From a checkpoint of a small transformer trained on Wikipedia: untied embeddings, 6919 steps.
Each number is 50 + 10 x the weight over the matrix's rms, rounded and kept within 0 to 99. Layers, rows and columns count from 0.

# layer 7 MLP down, 64x192, rms 0.188, rows 0-63, columns 96-143
60 46 59 33 57 53 61 57 59 61 46 54 52 55 52 51 54 61 48 57 60 46 56 51 60 40 45 57 47 39 48 45 50 58 49 73 66 47 39 56 56 49 41 66 55 55 55 40
47 48 41 51 58 52 51 42 65 35 40 70 50 50 55 47 40 37 51 57 33 48 54 46 49 46 35 45 70 40 63 43 32 58 60 47 50 27 49 37 43 41 54 21 37 56 43 53
37 56 47 60 44 56 29 45 38 59 53 43 29 45 31 51 51 18 56 41 44 30 58 69 45 35 35 48 38 46 56 43 44 53 53 52 63 46 53 47 71 53 67 57 59 71 47 53
66 52 53 50 54 56 50 56 45 55 45 42 60 45 43 37 41 51 53 38 50 43 45 63 40 44 53 52 36 28 62 59 43 43 48 38 52 37 57 54 48 32 59 58 33 55 35 63
57 57 42 40 44 40 49 47 57 53 53 41 47 53 56 58 30 61 41 53 48 57 43 38 37 59 60 48 60 48 55 48 56 59 46 60 51 60 43 60 47 42 30 48 55 43 41 44
55 36 49 54 20 56 59 67 48 54 44 56 45 49 60 52 56 40 60 38 48 41 50 70 41 57 26 46 49 49 67 59 41 46 50 38 34 47 53 52 45 47 54 50 52 53 53 40
36 80 49 33 57 58 39 36 64 53 51 30 51 54 64 37 56 50 33 43 74 58 56 49 44 30 56 49 47 49 47 31 42 49 45 57 38 54 45 29 48 76 51 56 56 47 71 51
67 45 45 50 55 47 58 64 34 51 55 52 42 32 59 35 54 39 40 62 47 40 63 48 65 58 40 55 44 51 60 38 34 53 47 48 46 57 60 40 54 44 56 51 54 40 63 42
55 62 51 68 30 45 38 49 46 71 46 51 57 48 56 45 37 55 52 38 40 43 41 50 60 57 51 56 50 48 32 44 54 49 43 47 44 39 17 50 47 47 43 55 44 57 35 70
42 54 59 43 31 55 53 50 31 60 35 50 52 42 54 52 50 47 59 50 64 52 40 32 45 49 42 53 56 46 35 54 56 61 47 37 48 57 57 49 59 46 50 64 34 45 41 47
36 54 58 63 54 43 43 59 67 51 43 61 40 60 35 58 60 46 46 57 47 50 70 59 51 70 45 45 54 41 38 57 63 49 47 39 70 43 65 52 41 60 60 56 57 52 51 50
44 48 43 52 58 50 50 43 39 67 54 45 49 57 51 65 53 44 44 51 61 48 46 49 50 58 38 38 44 57 52 61 49 44 50 61 59 47 54 46 49 50 65 53 53 52 62 40
55 61 53 46 45 44 42 36 46 55 45 55 58 49 24 52 66 78 34 49 66 46 33 30 77 52 33 61 45 53 38 69 42 43 55 54 69 48 52 56 32 45 39 50 43 28 52 56
60 46 51 50 70 56 33 61 54 69 40 52 52 52 51 56 34 46 40 40 48 31 49 40 34 37 65 35 55 45 47 41 44 48 63 48 54 51 44 42 46 35 58 43 48 47 46 49
44 49 45 56 50 46 49 55 43 67 55 59 57 59 56 58 49 45 49 66 37 53 54 41 67 47 51 54 55 33 51 59 38 47 52 47 53 50 52 53 41 46 36 46 64 32 61 53
63 39 52 62 44 52 46 55 41 54 42 63 35 55 73 46 54 43 39 49 42 26 43 36 56 32 57 43 49 45 46 46 41 56 61 54 19 38 39 57 44 55 26 37 41 41 62 46
39 59 74 39 61 55 53 70 34 39 58 49 57 48 49 63 33 55 55 58 45 68 33 58 61 60 50 54 53 41 52 45 40 49 48 43 47 53 51 35 47 49 52 49 50 61 49 50
45 50 65 65 48 41 59 25 58 43 50 63 58 40 50 55 50 45 47 62 53 51 58 50 46 60 48 45 53 46 48 41 58 42 33 51 64 63 54 53 47 41 48 33 59 50 48 51
42 55 44 53 55 54 56 31 46 40 49 42 51 23 54 51 60 58 43 63 48 51 43 54 51 56 58 43 61 66 29 56 52 59 52 48 39 42 52 24 48 51 59 54 57 61 56 43
47 65 41 51 64 50 67 37 47 47 51 73 75 44 45 72 50 59 52 30 57 44 39 61 59 36 40 49 61 50 48 64 45 58 52 50 54 41 60 57 35 43 52 52 49 56 57 43
64 67 30 46 36 66 48 47 53 48 46 42 42 42 56 23 48 45 35 55 33 47 49 40 78 21 40 55 48 53 63 44 62 42 44 49 53 38 59 52 68 52 51 41 34 59 60 43
55 54 49 50 46 37 55 28 47 51 48 60 68 53 45 60 51 46 34 25 47 36 51 71 63 43 32 28 45 52 57 48 71 52 58 33 42 58 40 43 55 55 48 54 50 49 57 62
49 47 35 48 28 55 56 60 60 55 71 29 49 38 70 46 36 46 44 60 42 68 65 54 51 58 41 53 58 54 44 57 67 50 32 64 33 49 51 44 66 47 52 34 64 60 43 49
36 52 59 68 40 42 23 69 53 44 46 64 55 41 43 50 54 71 49 42 66 43 60 39 54 61 71 55 36 55 49 47 58 63 50 65 59 65 55 44 42 44 54 42 43 42 54 62
62 52 76 33 68 19 35 57 43 53 48 61 35 54 74 64 59 40 64 55 60 66 43 66 45 40 58 38 42 64 37 64 43 63 47 59 58 50 57 51 62 42 41 62 43 42 40 45
43 55 47 50 51 59 56 53 58 39 70 59 47 47 52 54 56 51 56 32 47 44 36 44 46 48 48 63 48 48 53 45 41 40 62 34 75 42 37 50 35 45 47 53 48 43 72 46
48 57 49 50 45 43 53 66 44 48 42 47 50 50 44 56 79 43 55 46 55 47 42 60 53 80 55 35 61 41 71 60 40 47 54 44 44 44 35 55 28 30 45 51 42 55 35 70
54 45 46 40 52 38 31 42 49 33 55 32 47 48 53 37 54 52 57 52 64 41 46 41 34 46 57 74 41 59 66 51 48 49 48 47 45 63 65 63 46 65 53 55 46 33 53 43
57 36 46 54 56 45 38 50 55 46 60 63 52 50 48 49 76 47 50 44 37 46 47 55 38 47 81 69 50 43 42 48 52 56 64 43 47 49 55 67 39 49 53 61 45 53 61 40
67 53 37 38 49 61 43 40 56 48 50 55 43 55 34 53 64 46 47 45 45 45 48 58 32 32 58 58 35 45 53 61 51 46 56 67 61 38 50 51 54 44 37 38 48 49 51 45
44 51 58 47 56 59 62 59 43 45 62 54 56 59 53 33 36 60 55 54 47 56 56 46 47 42 47 56 60 49 78 61 57 47 42 39 66 62 45 52 39 66 52 49 46 70 54 37
33 45 46 41 37 57 44 48 65 55 56 34 55 52 43 43 57 43 39 52 45 55 68 31 48 43 65 50 70 52 66 55 57 50 27 57 57 35 51 73 71 48 57 48 46 44 62 37
49 38 58 42 58 52 80 41 61 48 46 41 44 47 64 37 39 59 42 42 52 50 72 59 50 55 58 60 61 59 48 46 41 49 49 56 48 38 51 31 38 41 48 49 62 58 66 60
48 23 51 61 45 77 45 66 58 58 47 58 46 51 53 35 58 49 47 59 42 40 31 44 52 49 57 60 70 46 60 66 66 37 56 40 51 81 62 48 47 41 42 41 54 42 41 49
47 46 34 41 62 54 61 52 44 42 57 35 44 45 50 49 51 63 61 39 52 49 47 57 48 53 77 36 41 57 45 54 65 45 65 69 59 63 33 64 57 68 67 46 44 70 46 51
39 54 56 58 51 59 36 55 36 56 53 54 44 61 42 49 70 51 49 65 65 52 65 30 41 68 51 58 51 58 52 39 53 61 49 56 54 49 54 55 66 53 45 51 61 46 50 57
52 42 45 42 42 46 50 56 43 56 55 47 34 50 52 50 40 62 46 50 66 60 48 54 53 64 45 59 63 47 40 47 60 56 52 32 42 69 53 42 48 43 52 66 30 29 35 55
55 58 52 56 53 60 48 61 52 52 49 54 35 39 72 55 42 37 49 49 55 50 44 50 59 59 54 52 52 44 47 44 44 50 54 60 38 58 63 28 54 58 38 32 38 49 53 73
47 37 44 69 67 27 34 53 45 47 56 43 58 55 37 48 44 50 66 45 52 48 43 47 60 64 67 50 45 67 48 50 66 57 51 48 63 54 44 48 40 63 50 48 41 44 28 57
49 49 49 54 29 49 43 42 53 42 51 53 57 49 46 64 56 42 46 74 43 54 67 43 45 53 43 45 43 51 53 39 51 27 29 47 44 44 54 60 49 50 51 41 36 53 42 44
65 35 45 44 39 61 54 62 73 46 44 56 73 49 41 45 34 46 45 53 49 62 53 55 36 41 58 47 46 36 47 55 43 43 31 49 40 55 38 56 45 34 66 56 56 49 56 52
50 66 53 40 62 55 56 58 41 34 66 45 49 53 36 52 38 55 56 51 50 60 52 49 43 50 58 54 70 47 42 49 58 46 53 48 49 53 58 60 46 46 48 62 60 58 43 42
54 40 35 50 61 54 51 48 50 42 46 46 40 61 45 53 61 61 48 38 49 47 49 64 79 52 35 32 34 53 62 52 49 55 28 74 45 68 55 59 48 73 60 41 42 37 42 42
57 57 39 47 42 49 48 50 48 35 48 38 37 53 57 38 53 49 42 45 50 67 42 47 48 63 30 53 56 52 57 32 50 61 42 38 40 59 40 54 43 53 47 55 50 61 53 53
69 58 75 60 46 55 47 45 53 58 57 40 73 26 49 50 45 56 35 60 43 57 56 55 23 42 46 61 48 59 42 55 58 60 41 59 48 43 48 53 51 55 50 54 51 60 32 45
45 38 59 45 52 54 36 47 46 44 65 52 46 56 41 55 47 32 59 63 51 47 67 52 36 45 56 53 31 46 40 58 48 65 46 39 49 37 50 42 50 26 54 49 45 47 49 54
50 69 38 35 52 42 67 66 53 51 55 53 47 39 36 36 41 41 40 60 26 54 44 48 45 46 52 51 47 58 47 25 66 49 52 61 35 62 55 42 51 38 47 41 54 46 54 59
44 35 37 50 44 63 40 38 47 54 46 45 41 58 38 32 53 43 50 40 41 51 56 34 61 39 51 42 52 33 60 70 42 31 49 63 32 34 68 31 60 50 27 47 70 54 66 69
45 34 52 36 59 49 53 56 51 40 59 39 52 50 51 53 65 41 58 46 68 65 53 42 39 69 42 70 43 42 48 24 50 56 52 41 27 59 42 38 61 60 51 48 42 47 54 43
37 52 52 46 61 46 63 45 54 43 50 67 42 50 50 38 28 52 65 41 56 56 54 51 55 58 53 43 34 58 38 48 46 39 70 45 60 41 42 47 41 52 66 66 62 55 45 40
66 49 57 57 35 40 42 49 50 46 51 25 48 54 46 58 29 55 56 67 64 55 36 43 57 46 52 55 46 37 57 56 52 41 54 55 59 49 47 49 51 55 61 59 36 49 56 55
55 47 38 54 55 43 54 40 61 47 31 48 55 62 44 51 83 36 60 58 49 39 62 45 50 40 70 30 42 52 55 46 58 48 69 53 57 49 39 53 74 75 53 59 55 59 54 52
62 41 41 43 54 51 43 44 44 44 41 57 44 64 68 49 51 55 63 60 54 45 62 43 57 37 38 67 36 38 53 53 26 65 54 49 50 47 32 65 47 40 56 44 54 39 52 35
40 64 47 53 48 47 40 50 40 56 38 54 49 58 45 54 49 51 53 45 67 54 37 52 61 67 57 57 40 57 36 55 37 52 56 39 58 39 56 48 56 62 48 43 45 61 43 17
53 57 47 47 59 44 50 49 50 47 38 34 52 50 37 53 60 65 51 50 48 43 52 52 55 45 42 61 47 54 41 67 51 34 54 57 47 31 61 69 56 62 48 56 62 44 65 60
40 47 51 66 58 56 61 35 50 45 49 55 51 51 56 50 51 48 43 43 38 72 42 50 37 40 36 37 56 52 43 49 53 52 48 51 67 46 45 66 60 43 47 55 45 42 56 52
54 39 48 46 55 46 62 52 42 66 49 41 44 54 46 41 38 45 51 60 35 45 55 64 56 58 40 37 37 71 51 51 53 60 53 61 42 45 54 55 62 50 47 52 66 56 44 47
43 38 50 56 51 58 55 61 60 56 51 38 58 52 46 52 45 57 54 51 54 57 40 69 58 48 57 55 48 49 65 42 60 26 58 31 65 44 46 49 64 50 55 43 52 61 41 58
64 54 64 60 61 54 77 47 43 45 52 43 45 39 37 51 55 52 60 52 48 55 48 57 44 37 44 48 69 60 51 42 54 53 44 51 38 63 60 40 53 57 38 55 56 50 30 55
48 64 56 60 53 29 56 52 41 46 47 56 49 42 63 56 50 66 58 46 60 51 51 59 36 64 48 54 60 56 53 42 48 47 36 44 52 62 52 46 50 70 58 53 54 64 23 49
32 43 73 44 40 51 45 42 53 36 49 62 69 52 62 69 44 64 58 30 43 66 46 47 53 57 50 39 61 54 46 58 41 46 56 39 39 52 50 52 25 40 54 53 63 34 47 85
58 43 47 59 44 39 48 49 58 53 43 57 54 52 39 54 33 55 63 51 46 45 64 47 49 47 60 48 52 60 55 47 48 51 54 60 38 52 43 49 47 52 35 48 64 39 55 40
37 51 59 48 48 49 61 24 53 52 56 66 64 57 66 48 54 39 52 53 45 37 41 46 50 53 43 32 53 57 34 50 42 62 72 38 41 69 56 44 48 45 49 41 50 43 59 43
40 59 48 47 52 45 65 73 63 66 47 45 43 75 52 61 43 49 43 50 42 45 39 45 38 53 53 48 40 53 38 43 44 47 35 55 59 44 52 57 57 54 50 58 38 57 50 40